Weights of a small transformer language model: vocabulary 16384.
Each number is 500 + 25 x the weight over its row's rms, rounded and kept within 0 to 999. Layers, rows and columns count from 0. Numbers have three digits each. The size before them is the row's rms in percent of the matrix's.

# down: layer 9 MLP down (transposed), 448x160, rms 0.32, rows 193-221, columns 0-159
# gate: layer 9 MLP gate, 448x160, rms 0.32, rows 194-221, columns 0-159
# up: layer 9 MLP up, 448x160, rms 0.32, rows 194-221, columns 0-159
down193 095:491493526512516470545484477489489520510507525559532504438432503517494463502503481467544509498497485483546497515468466475481535519474513508491491530485524511502492492473541526500520536469499499497522529479499545495494528486499496502461495481538504486504498506555559532467504526490499487508509461460532502502496510502479508498504506538489453534496525499506451518523540508496508524471575503504522501479485487490513517457473546483573498478518485467500520506549474509500499512497493508
gate194 093:555512486513495522463537481488496533513525523449515509503489517530511475484503487493549456482481495490486514511489515482505490498500481531474543455590483491495482527470500534478518525471504535532456519505497514468545462476524464519456474460544484491517500517466504513491481494503499482497482522471482459560537524486461516507459546477487484494529512484529519494542495499499535516513509502495530545504489514515480503499508540504476513492471529495502485525515507516483557488498466530
up194 091:514490506508556506535488543483462508486507554449460514520477518487474520519519511521475458515495491462517488487495561472519481514542469509475508501515483530475521497492491536485455441483518539502504488529555512538520479473484504492512514533514513509450489493506455512536485526503533474492494484501492491513506502480504497473547501494482488455493510526524460511524497488470489487505506496507521544482509502492525528465498485508432471510458454488516485493474475547539466485547510502
down194 096:492501511506513506509546475506538499508520467515536510476474506528501505511489508501515491510474531507449500493446475513503505536508482466479520493558515509504481564479525504461550550487471469503481510518464505473549499511555496492477484451482455457546487474506539466479515503484520497519490509478520518513498526507493537506499469528509480546513517495500543483514524521533519491504466519497480521518519509503513501540522500508532508498512487524505488540555518513471557501480457564
gate195 100:507494517538483479534528460520483495521512494542518487518489539485502457492519507550508480524487470539493494563512502473517512484544475495511523504483483475475487514512542519514475513477513473518525490519515473492463515548516487528535433498489509478517505482499507490509504524494528531493521509464491495469476507499513470548540510487530465457534516485525491483443492531498510505469544500500512468456476511517505479527512514516466526521491442444530547518483508488479444507519530478
up195 099:507500500537515500484508504526497486487465500484519520562476499528527505489510488542496447525500492515447483490525502492503534527507508482482470511523504500485500525483480521437557467487549494502518505530551450539497510515477485549520477514494509461521531524481527540513471532505490468535530489461474519510494496478506468486571467517474510522533517530538481510522514476482533483509519542471500505522492537506500488497517516486482501495514504496462538484554524514479471498475485554
down195 113:502485536496459472513498509518495479508484535468546451507495515481465470509514494508505539502492456497483497534502520486534482525512497457514520533460522520484500450527517463550479521511492506522532464517524509450491480526464504520521489473485537525502544468460488486501533498523483504475531503513535503512453486546475490497526484515524467503534471519506456500487501518503486469504512465479491478492534488460458537489516473504508551479525480513472464475513482474521551531512560508
gate196 090:528512498486522484515537464543510538471518532547515515486488534528502502510495530516497512502480430508500489515470453457447536484524525488480493467482508497505526555468492526490461478499499509528485496514548503532503547485502497485500481539477481507527493504480477533509458517518497533496496546505488459453506494483448496497450532490496479469507504514512492541508554519514480511486496487485486478475499467489461505545477507538540471460520542504480494503534529498470512529489499527
up196 092:481524493526515484502507503478497520484495450490533462524511555524478489534525475489499501500502523463521516510477499490494501479477481527528489535535480532503498525484522504511510520498492533515507515498502520513535496489442494535517462511496517515524531492485502541489484534488501525482488461507475451490498505525465504456499511428493452509522536480525460555528517541533492510482489530517445516484482485498511506490462541505475489508510501493528468401494501519477462469486517543
down196 103:462479465493492490531470529474491530526502507527466542504535460477488514474491553534470498498514499508501483457523455506466522479492514511495495443495472523516526501546489485475494471521537463487487472451467465537522462476505510489511519518482490491486440517515488481437535504530524476479529541518487505511501483520508514511499526521502511502489501527489516539497462478464521449539512494519504543526544535517479510487550471474506476484507474528509510523521483526504511497519461469
gate197 098:503481489515484538529499491465473493463495477473431487502474510529470506506481521499483499503500477490535495555510490496504453514481469520519505459460497489501469487488505524499530549525526472509504458449463494514533494541523534483514520519537472496506508544513477496508515475457473515485552533482485517452500532489535473535487503480494523483503518481524534511489507482510493496537505484518476455490486537434471507457536496536496481551504463538499473471516498545487487493496513501
up197 089:467513458459520533458489486521511494474499505469502502564459543566474484515529529523510558536509503477450522448502533483471490498504527522489477520515475461532483481506522502474493477497487511474549510514505492535502456496489512503466524503493542483517490500483521518502526515491541484490481518458495475538492533502474512510486525509514474514470516538470524481504528514520547482488511511455474494508441540471524495493492464533463480482490529474482493511506490463521512490531518517
down197 095:515521507514479520489520482527553542498517501519470481451492521478512501525492526483488470496495492518467515541534489532552490471507477498493497515530527516472485451522464506489496450497526520493477477487483463493500532526489514483546514480502475479537557493470512474538522513457532480484507527532514568461511543535472463470490502489540508512497485487542494522511520480482507521502495532453523521511529504471458464501525484495552501472477505473520499524503506541491511488521550506
gate198 099:479506459485503514496499531490485520463467512484514560513431487498502482474496472478523518493463484535479510497539471508518520557496563486453511522523494514487508451473506518518512506512555488490478462477448527492518509439492509492529530496495505516505552472496524502440540483490504502478497504491484482455483468511509465494471487482527463514472484471525497512486507502548487479508517476511515522498512492466437500513491484509530451500471508509502494493495507490483491487514460559
up198 104:483492493465485457490488510500486481457485584515513480513483561498454503485496489496520470520487514511499540474474522478540503494529502474503478492517495457496487522462505469546520470558489506521509530492516508514521508502492504495465538521499469544470518502536511494530526505476497507495487502515485463497476498552524518492511524524525520518496483519517506539511546485469448485481448520486511522474496498477528475476464505538516479490505490515443545496462535562512488522536487510
down198 101:527528537536486519482497502530541474545476473465493478493534489523510457511510508509511521483509537494491433509517480508469486490512476496503517517497496510486501526548482523505461489472503541488526456492487473483478501494511472514502471495541550457550543504480467490485508499460524522499527448461525515498485496472490517505499520471493491494552482488540553516492491500503497465530489499489500464494495513504504489539450461485486495503489530482522526547511500422507511550464482521
gate199 088:470438498488476482511529448500500508473496497521522504472495502482512488508523459521477508495484503536497493491498483511494514559487490488528544485480535498507506531472504431489522483503501508493453492482515477489524493499524472493488483484497509484537536457504492511544517513512509482507496467499459510547507545552470489458465484520454488496491481550500509488422482465449485503477499531484465483505432489516507449494554468495529492471505469482487503484523525515511483498496526498
up199 097:521503503498491501476540540508519505470525477512523565535525468450509482514584490501493496496507547489506460493517521518459449494479489509504466500526492500507509454487527516478463476502513500486490502479457518493510487515488521495469476505494544526531509516475497526477489501439522495496522484558461505479461528499523520511517509486526501529459481511492474535507502509481498539527523484516541489515496533511493492495512492546533489502471475506476484527429495452517473455519531498
down199 104:519522480491520521483445494488458454491476524510462466507502509558499494469441522459491515465500477477497507500483491495510547479525505495491496493485456525525503524518520509501514521481512522497584538551526508531464490509491492504501542489507506513493449488487510481492510503510497503470523531486536465510534503519510508528489461482489479503538535495520469522521481514511527454483485504504456471489500495497490516545484514464450502522518508484538503446519496555536534535495462496
gate200 107:512534552478500539482514560482514522487511465516498488540507503496465467487488463500529487505496505533459464503468502496463519526554469460489515515524523481426508502478489532510508478476495471489527492540489515465495505501509499545521520454537506523466492498489479514502483545512536510498473505487523506474522500503476501485508486551551443536464502465460474481522522496483500454480491496529503520477463530507536546525520538480506501511536537491479504480481508489486501482512523482
up200 095:481492532516465491499565485483486521481454480511468488446463474502524503514532495483509509514509514528476519481445508502485444505517519519453527531505493466499503504493544523513508472464571472480512514497477507501514513506501499504515450497501526488501508472490512449532511531514518484483484513512460515490514483549465484484467538524460482488515504548486455459554533501498484520503511471507514547437485474487469522533544543522495536507508512502495524503507514482491499523484502503
down200 084:530484520536445507494470499481456485494478538524523520504520485482495493458469528489471523525481487455476517507511478483502451519475473461501479483444530495476496476517500512559513510478502533508485493487562493477506474544502516492483480539492452532461539496466479490493496526517522506490505503473506472515502478519513551515483505474471501507455498481502492486479506513520502457514483472504473442492492480511501515453483554477502517505441502518543494493475489487502536466530506444
gate201 106:547516487532513522517466453497474490530532492502495513491518511482527459503507521488490483488500498477488489501488452482499511515446464557504474490473514499505458518494487501502467506535516496471476509530496524475509466450502481451506494456495513499544477547546469456502478461497461540497450491511488514484532516477524478492493476490515472545490515501481512501479525527480478465446499454446534521497515492464469467513532515508530490489473492480523439508514519468523509517527509503
up201 108:472527426528492503483522475497523513496508467465499522497512463505514499524509517500516517517506497518500518516493498523511462461474517492535462470474497467519519476498484483486489465495435487507504480498500485499522478450447504478529548544528494483491513499498492475516484521464481482533521482507466518470491528437556465489518527492509518557492454493559456490504554479482537458457509534499504471488472492496498475527519481477491511482494547503477473521503498487507480470514499480
down201 109:475504481477499507519470475464549523462506533496482482477500459467502453520506509483491529494466519471519541491593501512455499461496541505469482479486474504518535522575515511507490494488559531514489496470502528498501480420486516465476485458522456493519514463512447511497485506496505515479528506484488515487522472497511497451498505533527521521496498517522515480495526506492514499487483488491514471494499518530502507491510536509511490462505533528471489498515545516487454491523512465
gate202 088:502540480514473477511496545495489499495509538537486541487507490509511471500489483517522477510491503528507507466492496503490529487513472524485493476535487492557504528556512499538508517486499537475518528528452528461509553505540482516492448520510457515504458502546501493472478483458533524492514501482488504510502501491572542447506546490455448488485487497529488487474518499488531505516490487533528507501482496462515523493463522454478476512487506479522521527493493531554481503540524535
up202 099:532525467471487478517496458457506552500510509447481519540519472521525492488509443515534475487464462486466493513517504510464539531535496521507512527504485438521531509459499520480454478515525505453534542537444502516510504500516505512479488499475478473514475478504500484521496474492477497500477451513499488524493493516520528503495490484533500513536483519495513456516520515511474493490466519498506504464526512478521486504507542512532527510506497436515493535483555479535472483544542509
down202 101:492518528495524543491484488497482457458520487491497483465483497544528510462499543537514464512495523448521479500452505510549559508479464543465508473505491515484513539515490542487505498493512514538482514479532491471465522497529506480516509524467515529502494472502451492484516522492556530526528523470496492482515535461519493466487480551474516535504505513507505512555456508496515517515505499507445471501546484527486529522477498450498514489457500537462525510512492511465494502500513492
gate203 101:498480469509516511541500541519505544516452503508480490504449434519497464506513453479513509482517497496467493497468465492522484525501507474504490504481497553501470527511477520490496478473505523503559495466511455459476530494480475508530550526489508526486468462464502516520459497540452490499468444541469504492472498472476494510443517474498496478495508510475507483506515510517498485469463518441516498482514524471491504449484495488550499480442502520481528485513499493501503517530498522
up203 110:492497503471516439522473454496510546539491506493508472515494502531522453526459481522490509508502460504510448485503471518491511476511492491494474507484535489468529454535472460486494479513528483475506547459557497498521510486512485481539480524508498517489476494510512536513503484431546514482517494488465491484502513504456505479538476472481461474462481499515481448513504477506530435484489495474506479525516482452512465504530534517485481518512504538477494520504496516494506473446480469
down203 107:506545507518517488467533512493509490497424521499488469481510508464505509476524483510507474494462535482435540498531492500521540524447496499514520523507501535547490532455524474490481480470490556470513475510533500496503494522516477489447520444457473505488503504488500467506513514534459505518452507515507503548548517487489516510482521528488537521514516559465496504544463464500479528521502505479483473528492520541491505514495507485513502476497486492501496477514539490532493509541484478
gate204 105:457461493509503554487517489467478490503465464486484503517504498496482524486501531452481487504496516511482491477491472515512469446505495530505451500484522483571470510483515500496478509471490503511517521499501499570551511452464487510502495518541524557537538511509530457522492494518493522453528526489499475506463467481490515491493540499548517502480481499526466535496478480489470457497509533519481472456551478460504513498489519501528524487516499486492521455513476473509455508529520499
up204 105:535478516506495473536470483459497516451540495448532498503512503466495540487508531502477464514444529495490530514505499500507459483552471463481477445501508491548485497520521476488521483461485473517491541525452489515472539496499482457457506497523520513535553471484505480507513498511464451471494522507516526521500486474450520492519555512508497497504535507505510489495502508510478512503499485521529468477517449527524473492492456490510542521498520517469522488548488489501487546511483486
down204 105:467534468542487488480445450527488522509487498471463487471485501500467464488483512488501466542487475510479444490511489540549501535536541512519502517460511525497511507472499483506490491545450520489534470516490493487469496521515516515514541521462517535519468468498500472511499530495471542496511479529509513486521483513493498493466535496531482514498489510532466499479478478539471510472470485474489559485493511541482496540473524505492479464509509477467524427492472519535469526498507494
gate205 096:499508489496525528525519469503539464463462504554517479487509526504533526476492526510529475511474498455475499455468529519466487500509485516498470556459531485537547491488479494518469499504472536465493483431516547507476504481501508512476507504496504479470511481463512516448501499538485488472550489495481463471494496485512531478520489525527500503531455505529527509489510510464508565512516567501523518502472520485494506515514470525493469526491490479504449523519490469499498507461507475
up205 092:495484521471493474526499529475523483503533506503482499516555551524503501503474495460519562480505517517529461532507518475495507481510513518460481495523482504497506476521485506497509507524468545489512513509454509463516500503539491513476469463502477460514498493530504468507472493515516491565507526523488518485478501495494500540506516535490522506484528511551468565484510498509496540514499482488519485495519535545481510445450496505411468491484497492540484497537517484469534469471461483
down205 086:499485531509483518506499528479491459486485491493505494479516463484534537490594512483524506484505467469450532554470507522505526497490463532457482532512530503522539516491524510504445506493512527480470472457513527495483487457498484499522530470525488519474515484446475554446500506524513505487544523468530482499476467502500529488479515502519481490463489527492542481526495487484487531503441495478515503486524537538531502542530494505519492503489535489487507526500481498511533486476482490
gate206 083:506455442485463467510536519476464521482534520528486503538528455446526500498507491532501504477509518496471534504506528499463523490504471545500500469491518492517480528495491507514498473513516524503516514531464547503495497519541513488461480442481550495538455513520531515506467526522517490500493551532449516511491553504515513446526512457498486495510499486546509489474537497522470533499524460474501505502513500474513517491489488509464468483522508503516472521490491464462482526494522451
up206 102:488505517514503488511526497505464508519488488518562457474546508505478501522487468507493483501503528485499515503508566526488493536481493486513456466519494478475501507525501497514533477510552535495524497501516477538519462516508506460514562462511504507499520484502477500493535460458510500497500483444547485462459498518526492478505479471533496513487510519511491505499473515413490546491475497497515491538497452512491445501526486542487522516505475513500522512528465480501527487498560452
down206 109:463480506452517512475492531498539537498493546494422526516478498500513518470506548508484511487484493524484457501505472476523503477505493490485543495469483530511528523484471464501458526477500472511491506486483485483493497524499494499506459522469523492543481513491504502483492523551482494474508555543480494537544532496501546535529509547496492517532495506481531491515514483532501461501477497506485479489534545499486517533494517439522458500460481456501484479457538504519466504508451525
gate207 094:504512522513476460505488518526521493488494531534479573537499505488531468504494496446468524485516468489493476511512511524521551515477525526515459482511466501495510480494548513538463501506494498471499494521487496470532564479525494519529542477466529513498477511499468518493505535514516483531474490482549471522464484500477518469539474493505504492533461499534469497508511484477502485503544496489515475548510493460516475499482462518551474540453521496486471483462465509484516493513463456
up207 099:503468518442547504494472513506487511495513504456463533489476510485507488545522498536464525480510542498506499518534477492552466491515498517518482503497473527519526510511533472506479526493487513506494450476522502489511519496546482532512519474476561521451486465461486514452537504478507509494519479512528485529494460538472523491507494456491506482490508520565539495510498554509531548456486513484499485518496492477489521500489485540511494537442504522501471519500492444495493496530472519
down207 100:488501465523499531472532523500467513508527522478459466504493519543462502460491473523490498492500496509504525493472519511523526471521477464500540520513529485469471523494458496462505484467525500476471506484493476524480466516513485485489449482545467506544498523505528518531487480504512484474528503491450521501497500485564499520482496521500478494515498506460491505515482473501489497532497514532461482523485499502532491490509503424473528492575492463553509471540499563492467489526539469
gate208 100:481493478463486474485543489492457482529491487526460411514469530515510504518483494507550470541465495469470510557511458514530500532515487515506509514547529546502453471476492491495487504508494496476500511473510450497499564478504507499488493525524519484495490489487527482535501472518530508490526505494502487452463497510491517498506465474489487439471502491498531507476484564530493514522484485516499499524475509490496451484504483495538488517482496557488507462503457535496505478517528481
up208 106:494469557494510489546476534468476485445514514521522499513488533470486486496521519513456540457488530527508543474489532488494506523520458516480536537547457492485458447486503484501452474529523494494496497498522518482511491498477507537502509509518531509528488524523474516535499530503487477499449479550528546525493477507497483494488511498512482540515548526532474465523536462479538501489485506495457489506484511448523520505453503492495466505472491529456499502465519472509499502501481481
down208 105:486478507580571512525453499522507553519543509524507497498523480490487479491513491513511509524504462553469521525502516491498490489530499495512557447508493480475506512485467507485503510501534502483521504504506528521511490502513515504513527464464522460461480433491481476488525540516445458496476534493474550461543544521501507515472533499504489508530537513489502495503512494489512495498500477527496491481477493534476488547461526476561525496490512521515496512525488516483521471493524484
gate209 095:520509477455517501487506466500517551480503529564517508531504488476500488513503470473523471458446508489534493508508500527482512488514481520515526505496529516484481502496482550492519476505512543540518500495526491535489457552532508490497510493493504479499481469466538517537495492505529522475534536499494498519524580508492519511497482500543523553461547476494511461493469529501468483459525459526497531464472524488512518476484459553511516544521527507505483527469484520505516491499504527
up209 101:473502499533510489500472504494460535525513488502501526469497468473488519505488511519495484511511494495518502479553504547520566541516498518517488486443454512512481516468505507549489498469507501438493499494505452508531506516484486485512516486540551514465485473488519473523525491452487450501506527513509517473531447478523480494522506502519545485562485461479571525474556489490482511501527505528494499503517508500495477496475521493539483524492457497475491486522486456480485521456506497
down209 106:513478501463489493533492493482532536465486521516526493501533529534470446493512478511499487488465494481555525476449494475427468470523531496503474480540486468513523481536472543482510524522549519519518515523507541547505497494518503472483523501513479481523486478489533521484501501489495517483522475484469470547501548502464496482488484477486516495450498558510493481540496491481520480457523476486479524485496497510506511459503477517516551523506528471530447502504524507528524459481520494
gate210 108:516507496506517461498460531506501496498468484524487502490518453494543518489483471549525489473509496511496490485564464524468489534531408512494540490502494501446471508477505505466502526523504538482512507484476484493492517499512522513455453526474466487516442551462488489469496494451514491488488487536474493503469501513497491491502514518483512525484531495527478481506520545497494523484495500516467549510527450534513452512517503493536495488516482482491462471520500489519448485493544480
up210 103:529499489499537491510485540484508497520491537524496512490505446545543490495489482505487514461541556472524489495481520475474468532474502529477509484546476499492497511516484531471513481479476530477523514457491483447488511499515502510523510517476471482497506522508434532527465541477515502529488530490513522531506505477523485484510491487520555458510508461508526499492500528466538497487513487493478523544474505461481512502512506507547448522536457559513532494490523503505540493508480561
down210 103:504479513461507489502480469461455471493454460541528472513545544453475485485528490495485468512536511490498514492478504536492547490521533496499521496464501522504463496524520472503519462522483536500540497520463515477532484511545510496518489488537538520505507464507545511458508529488466456505529445453486466479466520511496469437507485506475464518512459493465502482473470525512488494484496456483516492485502508502522527542513538521497495505483515452476491501496469491473515500471488503
gate211 104:485473463523517460478495539492511476530479486510498501508497478469477490510471478506523472480439496482516516500465522469482521479499479533475504546522483533474512514513464503480493475526533434493529530469481535458467527473504521489479452480496497484546464473535531515491548490463542493485529511469468553475561496462503494522462510522520515512480517469481494489525527495526499488471510508533485495533522514524510485490485457501440528469485499504462527492512495498499484523526515496
up211 096:477469508481494463515502480503518490525528485531520451521533532487467492465526505441508508511488498500517518534470516457476511477489489532459517500497478499486445486481490460553503523491520480542501456527534469452467503478480486496536459502473505464484481499545536524472527472470515500485474462501512495502460517516473485549448530480502497507495510503534468481456511555519532491504511486490476496552504481519477474518503508497495487495461473477476506484510501457472507540485501465
down211 108:495519504473536484475501526483478508513541511485441518496524477494489511530503505565514488481509460501493514488495465495527488527521464464551581510521485531480508496510544504533511499474511518448492492447490524473484511527535526545521498484504511445500501478499467504506505464482533498434501545508508454510506486493518511521456483496484493465499509532466520458539508464480487494480516507503489523487524539521503507543502508544505480535535513517502536510502468530519484525504522505
gate212 100:478500507516508432526459501511530479466503536458487531503523526450427523432486548516518518510509543494500482478493484469464492474538481491529474539451567486456465516497510513515500472485492491483520488487475489515530519524529499532510510488500484462507467512510479483508484508493506494513505487558484513511492492481529519490472494478488491459484464471497515496498535490496505540501481474505496509464498469469514451501532466493492533488530498497519483476516506480478503479444476464
up212 102:527515470509510498471531508491507477502487513527502478446475467464486507499520520560509479506538505522524529490510540406521489544514478498519510491513523522507512487528489464478473475493510508489475488474516554518511487476516510539485470493452473501505495498517451499474515494486492528512517463478516485563486537539469493495477519479457505518493470521512498491493493470518523443516530506499495515525477462456527485485537499453471513497486552503456488483477520510493453523503506487
down212 100:476532531496490545462493454541496486509499479523470496493505504462525498449508491465464463539502495509518503500505498497508483488457509493475527494485503524515486574449534474539500481539557481490526513530506457477494487499516473551518482488525500503534491511528508510543507527505488515487504505464502492489525481486503491512461481516455495488536471497504518524489522513509520523451511504495522472500538447543497444525495495517528500511499482574540527507508487540473489499540517500
gate213 098:487521507533516515457504492512519478481494496477511485511503482505465433499522496511497517451546459495504496513516537489493475504500530528509506481493492463507528482473485521533483541485494483512484488486532527500497478468475516478477449511515535474494486469511500462519468456519487547534529491527518465480554514543466523482536478513517493471468456463535522538508503545528502500488515455508526485502547488457534511539503513553482495493482487512492467474527495483499554471498536470
up213 095:530469497476504557521487514494478518479446499471500520535488490518480473501516531533518464553460450516496463514499500491521463483495514477541503554483496469499524484498514513486510489468479451472537483518527503499428519519489500496528499535468501488494499481500532503479480516469479444467502482489480540522438483481528498460497513509531512515518542529505495523483506522479498544487503559500509520533479524510473534498470503478523511516484450503531517468499525493518489511539492529
down213 097:485527487517529451516536511489557505470504501459515487509496444484511505548480498524504491546499493478524520514505490498493464491473482494501501497466492485507496481506512515498521503508518483512480484475548476440537541497458468511517511501503500453473535514522453493510445522473520547501525493503478481504479442493525499475491507503478481481529525510520490480495520499468487480509481503478530490466469468521524475523498474466503462433475532509496483552502473462497487539453513436
gate214 115:514510493510491502519476499487509543493442526511473476490475464474513492503534502487566490497521518516452493543484534537488540500468485510550509483495470516506500491513477497495554508515521485513506507450467493456541515527541557486525511478464526509494489523511534528505493474494463513502535537461463506521514529458512523484510552527482495503533471500558477469478501507473472466492497477466507505526527466521519504529494486555480511508500488509534507543512508476473509533483486483
up214 099:502495525492552511517499511481453521523471512495519493475471480528462521477509540463543494496505488494468475492484516520490486507487516478502466445501458518464497488522480478516504457522553492505516538463476501475505505503511538474500510465517513545515513476489466517524508495489450527520513478455504499512507494502521511491538557546469492476494477495530495473483474510436468482490461491470508492538500463536494502514540520523456536487472507509471515530530483501561525514456473499
down214 109:485498474489507492485528494538534457498491490519495508531508515484535508526441503538477479474487511503506527491500467471535518500518488469497473556519567507535517522479496504509458529498455504499505486546533499480492536477466450551485477529500479471498512496456530497497491478498556470471476486528515462477500510509506463508492438479521503507499538496463519501507466478531518547485518520503466489482519526458523511478504511453505461519533497465496484471484540466468503495501517516
gate215 115:542503488512543493501495507470501479512534481522480504489530492484533527452494499485488515496541504495466540460513497518487494572480521491524518520484518543460528489516457470490507497496520527520488562500532465518554510516529491496526523509505538512469483514488529489515488450466506522483502489507493504526484502536490492482512480522481529516479507477519504478479542469544514509488530447509505472530522539522523529451459456487482480514524438498494501492540516507494502435518495525
up215 118:449489498478527504495494442510481536499505481510508519429504490480504527505515487546487491516441467487492499507554476475486450451493524490500447489479513523553492463497524488473508513514463526486515489480488543484452498481531498518529505478486479485543515486518499533484502558540525511458507513526479476508513480516468502491491496516498524502503539553499482542490470521479484510490463517517441522492513465496498498492515520529479493507494546477507467450482504500484529540508487503
down215 109:481520497476538538514494505503505535481506479433501524533501503520459548506483532476484473517475498480536471524518505483490539461486506478538494512496466449510495500464493578504533496443497492457479498466486532504516495473512507482475497470510485515478524528476480489514517530499465491500504509478506546472501510507525515515504555457507486516493528507518547492507523516504470480479521475516488516495493498529517489518490543532471536483491538498520498447498465490504471490426471538
gate216 109:489506482479547535492524503523466473482457505554449513516486482532510518484546526500507485491497478489476501524505495474509518490506501483541511492472512519488466488509516485433504452477474513525498503482517560485490464461497486458515481507515468475480518535503493491501488474478457528519541519488443487518504496463480442483500478476505500523501536467496505464465501512530533555503505459558518491506501514515501485494503492503508493496532525475531545539562525483490527502537519506
up216 107:480478474481505473505478533505509498544500519466516480544503461443521507485499519407549487521458461517501499492492475479518522536530468542519511468475502488507486497477505512515487465488554496482475479491498526499518463550469498473495470517564540493526496522496464488516494515502474460500511503510522461470465505494518480556510477478512471498495503511490488511498493503501509471487475524539514544456491503524525539508510514494525499472519486547529491499500468498496492517502434487
down216 107:513533461484458488479490503517504517463520495504532470451484509502502561504528493505517488502528516500515478528451466502520525464539521453446467470536545539517530499478493495513507516531493481494489544483539465547479507485515514544488495525504498469494504537536483510497503502466494480497501503500486490441484510511489503502503510537430525549506453530477492500510523489464500502508500497493490489495553475496479519496453481526450500465532528478487486530508494500511441496497506467
gate217 103:533512495476483535484497513500513534485476531508486498528502517510527506561472499487493461509502535502492506468521451478550471484540533541449455511465531481463502486497479488460528478515526528478476491498544426494503499508516506500471512462547430456494488569474474481465492498506503465477495506472490489516472492478495525473496493477549501494462472483503506502497506490493471506501544515518525499554506503507510505491521516478508551490529500465499457490505502524494516513486488479
up217 100:500527499510518483536529510493507532477502494478514479509471466517457486540531498506505551533493499509544487504478499468504533446527507501492497518495485531475500474492517494530499552507491512478488469525511473481480465523470506477488542444466497513502450518531513524495494527468507502473476518510524507536469517468513468437505516499479468494493504472504475462437534463476451491521519506502468541496487518509516429504493484492478479462496445485507493499511528491555495508496486541
down217 095:482552509491501569465471532465523471488542459472510539503489509498526506476512495484466484477537498513508504540503514508462514540505525510493484522506487519507496498496465502491552494514506486525510516492496529520542513521548527495484493505497474470458486504470479511491519490491523495484503475501496512462477458533485480505475473471479529477557488472480503523479502496494524479491512566519540518529497504489517486502529513498449482550540476547470465470515507500471463540490465435
gate218 105:556433450480480507526499483516550513507472536479503531493478470476496525509483504537516468475485473533531515520468480520518463531453493510504519500556524499536502478512479523455462493494496479477483511494470467466472484459477485484471491514478498508555495534483523516506473498521497429551535504513494488534490499480495505519508478526519493506489492499522508501478479506473501516472487482512560460482480496495471513525513533489492538549483541523513470506492501479487486504506444502
up218 100:465492479487488492459544470498513523533451462463461520474496523528546483543486483445503500490571498458463512501485510501516475467521450489507504515524482516506484518467462508477474464543494502485484523518520527533493462507514486514460508441467485532527490457492518517501489490521529480533506508539496492503455522510532503536488542491525476482494482490467509516501500510495495523518491449471506480495472478510550472469453464520493525506527513500492468521474486503490532511519506500
down218 098:555524483537488507509473484498502498473523496559507451519469470485477537491518539525452482506452523500496499490527534545475514502506550482453477523449511450501511475552539467522478488467523506478527469502532469464519490540501524519502528503489520460470524501482503496512542514467509514462493500480507509479529472486477506499462485473471524507502510540495503454476482477505463474503499547496480506536498502526478498503486531515503471450514503482521536481531504471498473479521513511
gate219 094:484505530453532471549440499509507465505512507539541538491505471435512461499521530548478516496504503479533494486484513481523513463510490513512546532502502525477495523525487476466534477475495501499536504489528510510496522478489494462506456518509540488525488529496498484513501504490499486473474512532467490469469490521474502521446514530501492517465523521500498503472542516500489518509470532541473529522505523490529473478467477536482504481492525439447521483541471518486548503473538519
up219 103:514498518479491489502519516487477548470487485485444445482486520552473489531493486516490472531492550511471483505512517467492474514475471513495482463477535526470518497500496458564529518531501469474556462480506504429475483487496506503492448468495509498499514479510519534508480490532516492535514522519488462489492532528475507526469512490529422460500499493535465537462468522504514506511476505503531485473528472488520450485516485506523488509519514528503512492504502476517497517511496456
down219 098:540523471525481503486453497507519485462518479520507520519455505541547498533501471506564520503511487478490549505516488492512526489461529527505526489483465494511516529515483515472540528445461464507520515507527529508510526484447515501464495510468542529469534510497470495492508524504519479506475505509467513481494506515479514508552472523504489517437463485466479518487471478479474524466525536514480508493485436485516507506457486503488471468506459442493492485514514495464513503465498489
gate220 103:522516494481531461505572508462510478503499499465526488504463499470509480502456450507514490502515484540454509510520534519482506506503469459529529549487472541457496526528492541510507500520514525514500497503467498499534457474521493469505521542500510512479506518469524518532488532470518467540487530520483478525492470468481526496502459526453455474445481508505498502498483509541494505495523551501456500511465504527465549530508517488513492500530479499466463504484520483514499532514476467
up220 102:536505506466497510466507510523527521518508499509545464556464513454492457497527464458522512507501484544493495526495517522488490513501485501473514485526503538481458521554528509488450486465495498554468471487509529489493464471505487506510479503499533502481481545463490480501551489508527520473492498528534474535513498479467524534497491514518487488516523522488508514499450495520446521473555542497501496526481508470488593499471525484490508490536506496472487531500527495491500506508526473
down220 107:474491541480483508489470532478502518498514478512476482471497468523531484478554520520485468516493533553474514533468527478512563486504501503490478440459468489490501501485457523534511479565530459511462516498516493537519462529478481481478467447482450495525480481465511483487453514487483542528485506488516521464522477499464519515496501488513490503455532475522530491489493512491485489482471509494502509492509470500493499482487501486565486502486487539488464471495517506521500506552546504
gate221 097:489535489487469489543511538544481470467491504480482485477532460502566493510513445537511490482491534506505493541454499524442487495440499546481484513499537505529538488496528507492502499476537540517491507497467504500481452477492494511470501510523518524568524514493540498495513471504494521503508502512485485522504520516518534507508538514499436527533523500490508464458526485504511531482519521546493526464517527531502475530505502503507430529507486491508502479492465480528503501527489484
up221 092:504517496512539507546482494508527467498506478523489494522486510549552502490512463541456506490516504493521516517527455503491511513484473532490504532494498473524558495470474493508494476517511516509491541488507498511502491544520501509510469487490480478501484504468501563507512521495530491499478509485484543512495534471483455527505507520535536567464512503502537488501495559504489504501522523452550459506511505557442452511534506549481505474498561528488484464509508500490499494517463521
down221 092:517496516490392491451527504472475497562495494489515499480489500508464514495484505480456548524491478514499484477503524471522456533512475486507514495522519487460473496509504491500502483537507537501517460510494489476468476478480534489517510521500483527503480506481479472549499465512489478505547489528549550459521469518527499464485494481510494496499520467488514484501479513486496490523436496556470521536486486542510514499497511470528506479481514511486536543476480521491490550492469519